{
  "n_layer": 8,
  "d_model": 384,
  "n_head": 3,
  "n_kv_head": 1,
  "head_dim": 64,
  "d_mlp": 768,
  "vocab_size": 2048,
  "activation": "swiglu",
  "norm": "rmsnorm",
  "norm_place": "pre",
  "norm_eps": 1e-06,
  "positions": "rope",
  "rope_base": 2870.0,
  "rope_fraction": 1.0,
  "qk_norm": false,
  "attn_scale": 0.125,
  "bias": "none",
  "tie_embeddings": false,
  "parallel_block": false,
  "init": "uniform",
  "init_std_qkv": 0.0235,
  "init_std_o": 0.00829,
  "init_std_up": 0.0235,
  "init_std_down": 0.00415,
  "init_out_by_depth": true,
  "optimizer": "adamw",
  "lr": 0.000952,
  "beta1": 0.9,
  "beta2": 0.95,
  "weight_decay": 0.28,
  "lr_head": 0.0057,
  "grad_clip": 1.0,
  "warmup_steps": 293,
  "schedule": "wsd",
  "decay_fraction": 0.745,
  "decay_shape": "linear",
  "final_lr_fraction": 0.1,
  "batch_tokens": 65536,
  "seq_len": 2048,
  "doc_mask": true,
  "train_tokens": 247400000,
  "steps": 3776,
  "dataset": "wikipedia_en"
}
Each number is 50 + 15 x the weight over the matrix's rms, rounded and kept within 0 to 99. Layers, rows and columns count from 0.

# gate: layer 2 MLP gate, 768x384, rms 0.0359, rows 208-253, columns 144-191
# up: layer 2 MLP up, 768x384, rms 0.0358, rows 208-253, columns 144-191
# down: layer 2 MLP down (transposed), 768x384, rms 0.0324, rows 208-253, columns 144-191
gate208:45 51 68 70 72 75 66 40 71 62 42 71 56 77 72 33 17 59 75 54 50 38 46 40 84 48 66 45 58 66 44 30 38 42 57 74 51 45 65 62 49 56 59 68 43 51 44 48
up208:43 59 39 44 55 40 41 62 48 42 70 20 57 36 35 58 80 47 36 75 54 46 57 39 14 24 40 33 36 37 19 58 55 72 33 58 55 54 31 11 33 45 43 33 60 55 50 52
down208:54 59 44 44 68 36 80 48 61 71 41 77 77 60 62 34 49 74 74 68 48 46 33 65 50 49 61 56 51 64 65 50 21 50 46 63 43 29 59 85 65 56 58 48 61 71 69 53
gate209:48 53 62 54 53 29 61 52 30 52 66 28 69 29 41 66 46 77 30 24 50 30 00 78 61 64 58 59 48 40 32 45 43 33 47 60 40 38 41 34 66 40 49 28 71 04 61 41
up209:37 54 56 55 46 32 61 34 23 46 39 52 60 30 42 72 43 76 37 63 52 49 26 44 58 70 43 61 56 10 16 51 36 16 52 53 58 54 26 59 40 32 45 46 75 39 37 82
down209:39 49 53 58 29 45 48 52 55 50 36 51 67 80 77 71 44 48 56 64 65 62 88 19 43 31 50 51 69 45 55 34 59 80 40 73 73 58 66 51 37 45 66 43 09 86 35 85
gate210:32 47 53 55 36 40 58 49 41 56 46 47 40 42 71 50 54 56 54 46 23 37 55 56 57 67 72 29 57 38 38 57 50 78 33 67 53 51 34 44 86 27 59 42 65 77 54 58
up210:96 55 36 60 82 72 52 38 66 86 54 50 70 78 44 71 15 51 75 63 62 58 50 20 59 41 45 44 52 66 70 57 34 51 69 48 32 59 55 36 33 79 53 50 17 48 50 29
down210:57 63 42 48 55 57 45 48 65 49 42 33 44 66 61 57 38 48 85 78 12 51 32 48 56 50 43 58 68 40 47 42 47 77 55 44 65 63 70 36 33 43 68 30 50 57 48 41
gate211:68 88 35 40 38 52 49 73 47 45 24 52 79 59 81 49 65 62 47 73 53 01 32 66 47 77 55 54 30 43 71 62 68 83 38 43 72 39 44 44 60 44 42 68 58 56 52 34
up211:33 34 58 65 77 41 49 48 45 60 52 87 42 50 57 65 47 46 53 59 59 64 59 37 47 57 44 46 53 77 41 61 41 24 47 40 51 49 44 45 44 40 66 56 39 17 53 43
down211:55 67 33 36 33 64 49 51 41 34 32 31 65 48 56 35 37 58 54 56 42 37 37 52 54 56 44 44 47 30 55 12 69 63 43 66 44 57 50 55 42 63 37 69 55 63 68 45
gate212:63 40 07 66 40 24 50 49 29 79 50 38 73 61 19 40 54 74 47 28 64 55 38 78 36 18 54 29 31 43 85 33 52 33 64 51 44 81 16 47 51 48 43 55 52 63 81 66
up212:51 46 44 63 50 21 65 63 38 60 28 47 53 61 28 52 47 74 80 62 43 50 47 54 61 47 48 43 41 76 55 49 70 45 33 31 54 61 68 60 48 59 38 64 74 47 53 49
down212:60 35 35 48 39 52 47 31 45 46 45 57 48 30 51 36 68 64 68 72 49 56 55 50 53 35 44 55 32 57 57 65 63 54 64 44 47 47 34 84 58 51 21 59 61 54 12 42
gate213:70 62 44 55 57 42 61 41 48 24 41 49 72 60 58 59 58 40 45 36 41 62 50 61 38 48 36 51 56 49 53 56 65 43 43 23 53 51 49 41 47 28 44 54 39 46 55 41
up213:51 76 49 31 59 61 40 59 40 38 35 40 51 68 44 42 75 23 52 67 59 33 52 51 41 45 41 48 48 54 50 67 49 24 35 19 54 47 56 33 58 50 37 52 34 57 46 42
down213:52 55 54 37 48 48 71 63 38 40 43 56 28 34 31 54 47 56 71 66 78 43 44 50 51 39 45 53 35 47 42 67 52 55 46 63 48 31 34 64 66 77 50 62 37 60 38 47
gate214:73 35 29 35 42 40 72 30 27 46 63 66 55 42 45 36 65 50 27 59 89 52 49 65 31 75 26 60 68 45 56 41 59 49 41 47 28 62 39 55 59 60 54 52 40 50 47 58
up214:41 82 60 61 73 36 28 72 42 62 37 49 61 56 47 26 54 54 40 43 51 51 53 35 47 45 67 47 79 57 46 44 50 41 50 48 64 58 83 56 49 44 28 32 41 39 67 42
down214:70 43 70 47 25 23 57 54 49 27 35 42 63 54 24 51 99 50 55 47 58 72 52 41 37 36 63 55 56 44 69 52 46 60 45 31 51 57 34 68 18 57 65 58 62 52 34 54
gate215:66 42 26 58 41 63 81 53 56 60 58 64 42 61 25 32 48 37 64 55 48 46 53 68 83 54 53 40 44 58 69 44 53 55 91 45 60 50 41 78 42 46 45 36 46 24 49 66
up215:58 39 54 46 55 67 76 37 62 26 45 61 50 43 67 50 69 55 53 23 43 65 47 65 50 47 47 65 53 63 30 58 39 70 75 48 57 46 69 68 51 42 73 60 65 26 58 67
down215:48 48 50 41 65 85 73 61 38 33 38 44 46 62 61 58 94 48 37 44 40 59 39 66 32 37 42 64 43 73 31 51 42 68 35 57 43 44 84 66 77 54 64 43 47 38 70 44
gate216:58 72 54 82 39 71 39 48 62 34 62 60 91 30 61 60 36 42 51 32 45 77 44 51 46 60 40 62 55 35 71 32 54 46 47 61 36 72 55 55 47 69 45 73 50 36 50 83
up216:62 41 61 51 74 46 54 59 29 54 34 58 59 58 61 46 65 58 82 52 26 43 66 37 05 43 72 53 94 48 35 55 57 27 56 41 61 67 41 46 34 52 72 41 44 34 37 47
down216:50 36 39 29 47 49 43 34 50 40 66 49 28 51 39 60 37 61 30 49 38 29 49 57 67 50 35 49 60 50 36 48 33 52 55 42 70 45 57 31 38 34 49 63 55 55 53 27
gate217:32 54 38 24 45 36 58 36 69 34 42 48 55 50 41 73 58 46 46 48 44 41 41 63 65 42 58 57 34 48 41 56 73 65 49 50 36 47 70 32 67 48 70 60 39 66 76 26
up217:53 54 50 67 46 51 24 63 38 45 59 80 78 61 57 45 28 49 58 72 50 43 70 52 18 34 71 42 71 65 34 59 74 64 43 63 45 58 11 42 31 22 55 44 21 60 70 55
down217:31 53 41 37 76 67 28 56 36 67 76 74 58 50 53 44 71 37 10 23 67 49 48 46 63 22 47 37 32 77 36 65 26 53 41 08 54 70 44 52 59 48 41 46 59 53 60 67
gate218:43 57 38 54 68 38 49 56 39 49 51 65 76 58 74 53 53 56 65 43 56 37 49 56 47 66 50 56 50 49 73 47 52 59 48 57 47 67 33 59 35 69 22 35 50 55 46 60
up218:47 53 75 68 53 58 65 72 55 66 31 47 48 49 45 58 44 80 44 65 55 77 47 25 30 80 43 41 74 61 48 59 54 56 51 51 40 44 48 33 61 57 48 49 71 41 50 42
down218:50 45 38 36 41 41 34 52 36 39 74 40 46 58 49 47 43 43 39 61 37 44 57 64 67 38 60 51 37 30 44 50 24 56 41 58 53 43 53 60 51 35 53 36 22 73 59 51
gate219:42 55 53 34 51 47 40 56 38 30 49 16 45 37 72 20 55 49 86 56 13 51 32 24 45 42 63 55 53 39 16 31 61 30 42 46 61 72 63 59 34 45 51 59 57 65 31 43
up219:42 45 68 51 52 60 40 83 48 42 37 49 37 26 57 62 23 37 43 40 54 42 45 31 59 86 58 48 55 49 60 63 49 61 63 59 33 36 72 70 45 56 55 34 73 82 27 47
down219:35 57 54 62 60 57 39 48 45 70 86 72 60 62 30 52 36 27 31 44 72 66 54 82 67 56 43 50 61 55 77 60 48 53 52 41 72 51 18 39 32 35 42 24 43 33 61 64
gate220:28 49 65 29 44 18 34 63 50 60 49 66 66 56 38 62 40 65 49 66 51 34 58 61 51 50 51 66 08 41 35 37 66 08 38 45 73 54 29 55 65 35 51 48 61 60 29 45
up220:52 46 57 45 27 35 39 60 60 49 30 37 42 59 59 60 44 36 36 51 64 41 35 70 29 45 74 10 33 57 43 41 46 46 54 28 55 37 27 35 38 33 46 41 59 66 62 52
down220:47 51 36 52 76 84 55 50 37 64 54 37 79 28 81 78 79 73 41 38 60 47 60 42 59 57 35 59 49 37 55 50 56 54 48 60 43 61 37 68 64 57 59 53 41 28 55 31
gate221:79 49 53 60 17 56 48 59 36 52 72 59 33 32 44 51 41 49 22 29 54 69 62 54 55 79 47 65 56 67 66 59 33 63 58 52 40 54 53 58 51 26 56 36 54 17 34 51
up221:50 42 72 50 62 55 63 59 57 44 50 55 29 59 42 38 20 36 54 54 39 88 47 24 64 69 23 73 49 40 49 49 39 35 70 56 48 61 85 43 35 70 27 48 59 57 34 77
down221:50 44 59 44 27 49 43 13 40 64 37 51 54 47 67 67 66 45 57 50 40 27 53 39 54 45 66 50 38 47 45 32 72 44 52 68 38 77 46 68 66 65 47 92 44 67 34 31
gate222:58 55 51 74 37 42 55 50 72 56 46 51 49 75 31 72 59 80 54 67 64 43 62 29 48 37 70 40 58 56 59 50 33 37 79 60 55 25 41 50 56 50 62 51 37 65 47 31
up222:50 74 71 60 45 65 55 66 53 68 40 08 64 40 59 53 60 45 68 45 30 37 48 54 50 48 79 36 41 31 99 26 43 87 71 52 19 28 53 41 61 50 83 45 51 49 61 53
down222:20 30 52 22 54 51 55 47 35 52 35 45 61 47 19 71 44 69 33 55 75 62 64 48 45 45 48 58 56 57 52 69 49 66 56 47 44 27 57 39 60 43 50 62 69 67 49 62
gate223:70 45 71 35 48 50 36 63 49 52 39 31 40 37 59 43 69 76 46 19 40 58 42 55 55 35 52 46 37 69 35 34 40 84 57 46 51 51 50 41 70 27 55 56 55 57 43 40
up223:49 56 24 38 42 15 64 37 29 44 51 66 56 54 31 69 58 44 51 56 50 64 67 62 71 60 21 57 34 36 61 58 72 39 45 54 63 57 40 62 41 40 36 47 53 47 66 52
down223:53 68 89 41 37 35 50 53 49 50 45 47 40 27 62 78 59 54 40 29 65 73 44 65 50 51 52 61 51 69 80 57 56 90 44 52 65 50 56 31 48 55 41 44 27 52 68 35
gate224:72 53 29 35 46 53 67 58 63 73 50 53 40 42 56 40 38 54 64 66 50 38 57 83 52 21 72 23 56 41 38 51 52 48 83 69 57 65 70 28 53 46 48 69 08 67 58 50
up224:44 33 47 34 64 89 12 21 27 40 62 87 78 54 83 07 60 18 43 83 35 79 64 08 06 34 13 51 61 59 40 49 38 07 19 57 77 51 11 57 25 22 48 55 69 41 46 77
down224:28 47 35 30 56 87 15 30 42 63 44 73 47 36 81 42 69 00 57 82 52 62 63 30 00 24 52 43 53 40 33 74 44 37 37 50 61 42 41 39 45 26 31 57 66 44 48 35
gate225:59 60 55 37 06 39 31 40 43 49 60 46 42 23 38 60 26 51 74 43 50 16 55 55 76 80 60 65 59 46 45 47 72 78 23 54 43 51 83 52 67 52 72 46 36 53 53 77
up225:18 59 56 47 41 26 68 77 46 67 52 65 42 65 51 33 60 75 37 47 33 46 34 53 49 45 50 68 45 48 25 42 60 69 53 52 48 62 74 57 63 68 56 50 47 22 59 72
down225:58 57 50 54 37 80 44 42 56 58 63 32 56 31 29 66 41 40 63 62 64 40 57 56 56 71 46 50 24 57 63 40 66 68 33 30 83 47 70 48 68 51 42 63 40 65 55 59
gate226:63 47 57 47 55 45 42 59 55 44 55 48 48 69 43 37 38 55 35 71 47 35 65 26 43 60 42 80 39 25 36 24 29 36 56 60 73 22 53 68 61 44 65 72 64 55 52 60
up226:58 61 45 78 52 59 49 70 35 68 32 33 40 54 64 68 55 68 66 77 36 19 33 41 60 51 56 30 59 57 84 62 53 55 53 46 56 45 42 47 57 41 50 29 29 56 44 28
down226:55 34 54 41 58 66 61 34 59 30 67 70 50 55 39 58 45 01 52 12 68 75 72 62 10 56 49 46 44 65 30 50 67 27 56 39 45 44 47 63 34 81 34 66 49 54 64 77
gate227:59 53 68 77 37 42 42 63 60 56 34 73 37 49 55 57 40 63 53 54 70 49 47 58 44 54 66 37 53 52 65 47 54 30 70 39 45 62 61 64 45 22 38 62 46 68 40 71
up227:39 36 44 62 54 49 65 43 48 51 54 59 83 54 48 49 44 39 39 47 36 49 65 46 54 36 32 51 54 44 44 48 61 61 39 38 66 43 27 40 45 66 25 41 35 29 44 37
down227:47 54 51 73 27 53 57 49 69 61 34 69 37 56 43 26 21 52 46 62 63 63 54 47 67 36 51 47 55 62 44 50 64 28 64 29 50 49 60 49 31 27 30 63 30 45 39 53
gate228:66 62 53 77 56 38 46 58 39 65 45 42 60 82 50 49 23 27 74 49 67 26 46 46 61 37 67 42 54 27 50 32 36 63 47 33 28 46 58 47 39 33 20 33 37 49 79 71
up228:31 44 66 73 53 38 24 70 32 35 70 50 55 36 45 29 41 42 71 41 55 46 45 66 55 62 40 52 57 26 43 64 43 70 80 59 52 44 40 51 33 65 49 48 51 81 52 61
down228:25 36 54 36 47 55 51 39 52 45 47 46 60 32 50 58 38 58 42 66 22 69 50 63 29 43 41 48 50 76 59 70 56 56 41 77 72 65 40 38 39 84 60 61 57 40 14 22
gate229:42 60 70 64 65 76 38 54 33 42 58 61 60 25 51 49 45 51 22 59 60 62 67 24 43 60 48 59 81 61 34 49 80 47 59 70 57 41 40 35 29 65 58 44 69 51 45 33
up229:65 40 50 43 46 69 57 42 69 54 62 44 50 39 58 57 47 57 54 38 50 43 61 38 47 54 55 71 55 24 13 18 59 70 44 45 59 53 57 49 35 57 52 68 81 39 46 56
down229:53 60 42 48 57 43 53 48 28 48 39 58 57 52 37 60 43 40 40 64 53 59 50 62 60 59 46 34 36 64 67 80 49 30 62 50 44 48 49 46 60 45 55 25 29 74 54 29
gate230:51 32 29 52 56 63 43 38 68 57 44 44 36 57 44 44 58 50 54 56 25 53 52 55 68 17 63 51 50 53 51 38 52 29 45 50 54 84 48 30 30 60 28 60 65 37 85 47
up230:55 69 59 31 29 59 39 91 52 32 42 68 47 72 55 87 63 83 37 89 08 47 51 57 58 48 47 63 49 47 34 29 48 57 39 19 87 45 63 40 59 29 52 53 60 77 46 85
down230:59 62 35 36 60 40 53 59 78 47 76 68 38 46 31 60 73 51 48 20 30 44 64 58 37 58 68 61 16 48 49 22 62 45 51 40 75 40 31 52 28 34 49 69 08 49 55 59
gate231:32 69 38 36 15 26 48 59 48 49 48 39 53 62 37 73 47 45 63 74 65 38 45 77 74 21 53 34 50 55 65 47 72 54 62 40 46 52 44 43 58 45 43 34 49 43 55 45
up231:48 77 62 34 47 47 36 70 55 29 44 29 51 29 61 67 56 61 45 74 62 60 46 54 57 56 28 56 49 53 54 54 35 38 91 63 47 44 49 41 64 68 43 37 77 55 58 32
down231:62 51 53 64 67 68 41 52 62 49 23 43 43 63 66 38 52 51 26 53 42 69 43 38 32 63 58 41 61 47 38 58 05 39 65 61 33 35 86 50 57 72 51 47 55 66 53 40
gate232:44 53 45 72 68 38 54 50 67 58 33 81 25 64 36 47 45 56 44 58 60 68 40 33 87 66 64 59 70 63 57 59 49 06 69 75 55 58 83 51 73 49 65 75 65 46 46 28
up232:77 51 42 46 60 35 19 44 70 27 39 41 01 62 70 67 43 46 72 64 40 48 65 84 43 54 73 71 34 60 19 43 71 39 98 53 39 62 55 66 72 32 83 80 55 70 51 80
down232:28 67 69 39 39 35 37 67 40 19 53 65 67 53 50 50 32 71 36 04 08 23 40 42 39 71 63 53 58 59 25 26 50 59 51 42 35 53 46 55 41 80 65 13 65 50 43 73
gate233:43 50 39 48 55 57 46 61 59 33 43 64 64 52 89 69 58 57 38 67 56 22 55 69 56 44 59 55 48 41 54 36 60 69 42 74 54 37 38 46 34 61 37 43 66 79 81 28
up233:61 57 71 74 36 63 57 58 63 43 56 55 30 53 46 63 45 63 57 63 78 67 43 00 54 77 56 52 66 61 48 65 41 50 44 50 47 50 77 32 62 52 43 59 47 51 09 59
down233:61 40 55 54 60 59 60 44 34 41 55 54 69 44 51 49 47 32 22 74 37 42 57 64 62 44 40 62 80 46 67 59 24 50 59 65 43 49 42 43 36 15 53 50 71 44 52 54
gate234:60 65 38 90 50 41 41 54 73 65 50 56 36 39 88 37 37 67 73 61 49 58 57 39 40 53 43 62 58 63 41 61 58 30 56 70 58 42 60 29 65 51 68 66 60 64 43 21
up234:51 62 54 58 42 43 44 51 27 55 62 57 44 51 40 55 18 40 77 67 67 55 37 62 37 46 50 44 33 55 75 49 57 67 35 64 51 45 55 78 51 47 31 44 40 48 49 72
down234:27 49 54 68 58 75 55 40 48 79 36 74 55 26 60 60 57 64 43 45 40 68 77 27 44 32 41 63 62 51 61 67 66 43 54 62 49 59 64 52 55 62 70 45 50 51 17 21
gate235:56 57 36 72 70 46 60 53 67 58 47 56 55 40 68 39 43 50 39 47 41 71 45 10 68 85 38 58 60 46 51 71 33 43 74 79 58 44 47 66 46 41 42 61 40 49 38 59
up235:50 57 33 54 44 56 50 43 49 51 54 56 50 59 21 46 59 52 51 30 50 46 37 66 50 07 42 38 29 54 50 56 40 76 48 48 37 74 47 70 48 59 50 31 45 31 71 47
down235:68 62 27 64 28 40 54 45 58 29 28 70 64 64 52 68 28 41 72 22 47 68 48 37 61 44 44 50 36 38 52 63 27 54 56 46 46 73 60 61 38 58 49 51 34 32 54 52
gate236:58 55 39 07 43 62 40 45 68 48 68 35 75 53 55 34 34 32 38 22 37 63 42 56 58 72 49 58 65 21 50 33 45 44 50 46 69 58 49 36 41 38 65 51 58 18 72 77
up236:42 45 71 66 53 63 72 68 63 57 57 37 25 40 55 49 64 42 67 58 50 42 69 29 44 32 37 57 48 72 47 57 27 74 54 69 56 54 68 53 60 69 49 36 42 52 57 63
down236:47 59 36 16 63 55 45 42 50 37 50 44 32 38 36 36 62 45 54 44 51 73 46 68 53 24 59 21 72 27 42 47 46 47 44 46 36 49 59 81 47 61 48 41 80 48 65 59
gate237:56 48 64 46 47 56 71 51 64 67 51 74 18 46 49 51 33 67 29 28 23 56 34 39 71 44 50 38 50 64 61 63 50 35 41 48 52 72 69 09 81 40 72 23 45 20 47 45
up237:35 35 39 65 48 50 36 26 32 43 63 26 76 45 26 55 61 40 28 43 48 56 40 22 61 45 39 47 55 32 47 72 57 52 36 54 59 59 30 35 21 67 67 60 45 65 65 47
down237:64 47 62 46 48 58 46 40 52 79 80 77 77 34 62 28 62 71 12 25 39 58 53 47 60 62 54 60 71 44 64 51 25 37 52 42 47 82 44 12 46 21 65 57 37 32 57 39
gate238:61 35 24 61 61 64 31 25 49 66 44 42 53 84 55 57 61 51 71 36 73 56 35 41 54 28 67 23 65 82 30 49 53 55 63 77 43 59 22 33 37 52 58 63 44 50 60 57
up238:88 20 47 58 79 68 29 42 56 52 40 52 49 44 49 65 41 60 39 60 76 75 78 41 51 38 47 22 75 59 55 69 57 57 74 65 40 80 27 43 41 34 64 41 60 55 44 63
down238:77 45 57 45 77 61 47 55 52 22 21 53 48 48 38 31 32 65 48 39 65 28 59 54 46 69 30 28 45 26 57 66 32 59 60 37 54 61 42 50 31 28 31 00 67 42 36 45
gate239:52 72 71 53 58 30 41 44 38 47 60 45 32 50 31 24 46 44 07 65 22 28 79 37 46 44 42 69 59 46 66 52 48 65 42 76 50 76 58 33 48 55 78 49 46 56 85 60
up239:40 45 82 54 52 52 64 62 68 49 61 50 64 71 77 37 35 59 35 40 52 34 36 27 42 80 47 59 56 35 12 58 47 68 46 67 76 79 68 35 53 60 71 50 60 66 35 68
down239:58 58 53 38 51 27 37 49 39 66 50 68 40 38 28 36 38 63 21 44 46 44 52 52 40 33 47 42 35 56 73 50 41 37 57 38 26 36 50 59 26 50 63 58 38 61 75 51
gate240:49 70 55 31 25 31 39 36 47 31 75 49 57 48 70 46 61 26 34 47 70 55 32 14 65 64 31 81 35 39 75 61 44 57 39 60 55 38 33 18 59 38 23 51 68 69 56 68
up240:54 40 40 57 40 36 61 73 43 51 18 49 40 61 54 62 66 64 61 60 60 19 60 61 40 41 48 40 47 55 46 89 48 54 51 40 46 38 44 48 66 36 37 13 36 47 61 37
down240:23 38 25 67 58 59 41 50 73 27 54 40 57 34 39 65 65 27 62 45 66 51 34 63 41 78 65 34 57 67 37 47 59 42 51 45 49 17 52 59 63 53 36 62 24 43 71 38
gate241:47 48 50 52 55 42 48 65 53 34 34 42 28 54 45 46 46 48 43 33 65 32 54 71 35 26 71 32 28 36 63 29 45 35 53 38 35 44 47 50 33 21 49 46 44 41 44 52
up241:54 57 60 61 67 33 40 83 58 47 45 47 51 32 71 55 36 61 34 64 79 50 61 69 51 29 70 42 47 34 68 48 29 45 89 36 51 55 43 44 16 28 54 44 37 68 42 50
down241:55 61 51 85 60 49 32 59 51 64 67 51 50 53 45 74 28 39 54 84 45 69 45 36 63 54 47 54 68 55 27 68 42 70 47 81 63 60 27 65 58 86 52 55 51 62 49 38
gate242:67 51 41 49 55 83 25 29 40 40 74 56 44 34 57 39 50 30 58 60 36 67 61 52 45 62 50 50 43 44 62 50 64 34 48 37 28 83 42 73 11 52 26 57 46 47 54 50
up242:71 29 45 51 36 41 71 36 23 55 48 48 67 70 54 23 50 58 54 62 54 53 37 66 56 45 59 46 43 45 69 41 70 52 64 51 53 42 54 48 56 61 37 66 41 58 74 58
down242:64 47 52 56 59 67 33 45 50 57 60 64 24 36 48 45 70 59 76 46 40 67 47 19 18 58 49 66 30 60 35 54 40 41 64 36 50 92 45 57 25 53 37 60 52 58 47 55
gate243:55 76 49 75 57 49 53 66 48 63 46 40 52 67 51 49 33 61 38 44 69 24 53 66 13 33 69 49 66 65 64 43 53 82 70 66 20 50 57 36 65 37 44 56 42 53 87 47
up243:63 51 68 47 67 75 81 55 72 42 38 55 62 56 51 55 44 63 55 56 41 61 69 46 41 46 60 41 53 53 56 53 61 24 54 39 26 38 79 42 54 73 27 48 76 29 36 64
down243:55 47 59 40 56 58 57 52 58 25 21 58 75 38 62 62 42 73 53 24 59 23 67 41 54 38 54 31 36 54 58 39 99 54 54 66 33 33 61 47 37 51 70 38 62 67 48 49
gate244:55 45 46 30 33 57 58 42 26 45 46 25 72 17 43 26 41 73 25 54 20 68 26 23 52 31 45 51 42 70 42 31 56 47 58 41 47 80 73 38 70 59 64 37 70 44 60 39
up244:36 54 60 42 42 34 26 75 52 38 45 48 37 47 59 82 82 67 99 33 41 50 85 45 70 54 67 77 45 41 16 56 22 32 17 29 47 37 12 63 40 53 32 29 51 67 42 36
down244:41 14 53 25 54 57 55 61 30 46 51 60 74 62 48 23 35 27 18 38 37 45 43 76 55 76 14 57 59 52 44 44 53 64 35 61 58 63 56 23 56 69 53 37 46 17 57 64
gate245:41 58 60 47 44 50 70 45 47 30 47 38 31 27 32 77 42 54 44 99 51 36 83 43 46 78 35 77 07 33 66 36 57 66 72 61 57 28 75 53 63 53 62 55 63 49 50 51
up245:80 46 44 60 56 60 38 41 59 74 39 74 67 46 46 46 46 63 73 17 71 80 51 56 65 64 41 37 72 48 20 47 45 48 56 37 52 62 41 45 57 25 38 59 27 59 40 44
down245:32 35 61 33 44 38 67 57 24 41 25 49 66 40 57 58 74 27 32 64 33 50 46 59 57 60 59 99 50 47 62 62 40 41 51 39 39 35 31 53 66 68 46 31 44 26 61 45
gate246:47 44 77 98 66 60 35 68 36 44 47 61 42 54 67 31 40 64 48 53 68 72 49 19 68 52 64 36 58 61 56 55 52 56 44 71 33 55 18 44 38 58 38 39 39 52 44 66
up246:37 42 43 27 49 35 83 54 53 58 71 03 50 74 35 62 33 55 68 28 24 51 63 83 37 52 45 71 34 66 34 54 32 61 39 33 71 24 70 70 76 53 67 51 64 40 58 36
down246:42 44 67 78 80 60 35 53 24 48 50 76 46 51 60 48 32 65 46 43 75 57 62 00 49 52 75 54 59 48 69 44 57 55 53 75 26 52 20 46 39 50 53 44 39 51 45 74
gate247:30 66 37 73 52 46 56 70 72 40 32 32 71 60 36 68 49 11 63 56 58 25 64 34 51 69 33 52 28 62 43 47 63 65 48 61 63 05 94 73 63 54 67 52 67 77 62 41
up247:51 41 19 38 51 47 55 47 48 61 50 74 44 53 62 63 57 54 66 39 71 48 51 74 66 32 63 29 40 52 62 60 71 28 61 53 44 59 06 68 58 33 42 62 31 46 22 25
down247:71 66 62 78 53 52 47 77 51 39 30 36 66 58 53 48 70 35 45 49 26 52 68 29 41 64 13 61 48 57 42 33 43 84 44 52 54 47 79 38 50 50 52 48 39 57 79 60
gate248:60 82 63 69 78 64 74 65 37 81 48 23 78 56 65 21 18 72 45 60 47 36 37 58 47 55 65 33 83 47 50 68 50 29 46 60 26 74 30 30 62 33 53 45 57 50 46 42
up248:14 43 41 40 53 45 53 58 79 43 45 43 28 61 66 67 51 35 56 20 43 60 69 26 40 37 47 50 09 74 47 29 42 78 53 54 54 40 72 63 47 56 51 50 36 59 58 38
down248:52 66 45 65 72 74 67 58 31 76 33 52 78 57 54 44 27 58 25 45 31 37 28 62 45 50 53 34 72 46 65 60 47 27 46 64 19 74 24 37 62 38 61 50 71 52 35 51
gate249:75 71 51 68 74 81 29 78 58 24 56 62 42 41 64 49 58 27 32 31 20 46 49 33 57 83 74 61 58 51 40 44 19 48 76 66 57 76 50 49 33 60 50 56 56 50 58 71
up249:64 55 63 61 57 61 37 69 52 34 54 51 46 55 57 52 07 37 73 70 43 63 45 37 58 45 52 34 78 74 34 52 68 72 68 86 16 62 71 45 51 55 73 61 35 78 33 59
down249:50 48 61 61 70 82 62 48 38 47 46 40 60 52 59 41 77 55 37 47 24 22 64 42 54 73 69 58 54 54 49 41 49 40 62 66 56 56 48 62 51 46 42 39 60 46 45 22
gate250:55 38 19 34 41 27 45 67 27 28 31 51 35 39 33 70 31 42 47 68 51 45 27 76 61 56 40 48 17 45 40 40 79 81 48 56 65 51 77 45 73 24 57 67 77 54 90 45
up250:46 59 79 62 67 47 52 46 54 40 55 46 57 52 71 44 50 46 45 69 43 62 72 51 47 49 45 42 51 58 57 57 38 34 62 44 43 46 47 38 30 72 37 37 45 50 41 71
down250:81 52 65 79 60 65 64 53 33 59 30 65 67 54 56 57 54 31 47 36 24 49 47 38 42 55 52 62 53 45 47 41 39 64 73 27 68 36 35 03 51 41 54 19 71 36 52 63
gate251:40 64 24 31 50 49 57 60 57 24 53 46 59 51 74 27 72 59 58 55 41 46 34 69 49 37 36 45 38 59 36 50 64 34 48 16 49 30 74 56 67 54 56 49 68 21 50 36
up251:69 39 58 68 33 47 42 30 40 38 48 67 45 57 34 53 57 40 60 22 44 71 43 68 56 52 71 38 63 42 88 71 40 74 32 68 54 65 15 30 39 28 54 59 47 41 62 81
down251:69 54 62 47 19 34 68 40 45 39 50 64 44 56 55 64 66 71 59 60 34 59 51 75 53 58 60 44 24 55 87 87 62 55 41 41 47 43 65 59 67 50 69 69 54 32 61 75
gate252:40 62 50 62 41 64 42 55 64 49 61 28 45 52 75 39 56 52 64 66 23 65 45 35 44 36 53 41 55 64 53 55 48 61 47 27 75 31 52 70 58 42 47 49 54 49 41 42
up252:47 39 81 46 46 45 40 41 46 26 48 28 45 58 82 65 49 33 50 80 40 29 54 35 49 53 51 53 51 70 66 62 54 38 39 35 56 32 66 42 58 25 60 50 62 49 44 40
down252:60 37 56 37 55 36 48 29 33 40 68 52 42 61 21 65 68 47 63 56 65 34 39 58 42 79 52 64 55 48 44 44 64 30 36 52 44 54 41 64 30 59 49 38 50 58 67 46
gate253:52 30 39 44 44 56 33 63 26 55 54 49 31 34 32 84 36 63 74 50 71 33 53 30 47 30 83 35 33 67 52 57 59 51 67 57 42 44 44 74 46 32 84 24 42 52 49 29
up253:50 72 68 38 68 58 43 46 34 70 49 35 31 33 43 53 27 53 49 33 58 53 35 41 59 44 65 43 59 46 78 36 64 46 60 62 55 78 69 59 57 52 53 20 52 58 43 60
down253:37 15 55 50 43 46 63 51 49 30 65 64 60 49 52 43 56 79 09 53 39 75 45 58 24 41 18 38 50 57 41 74 46 59 67 41 43 37 47 37 45 61 30 79 77 30 33 61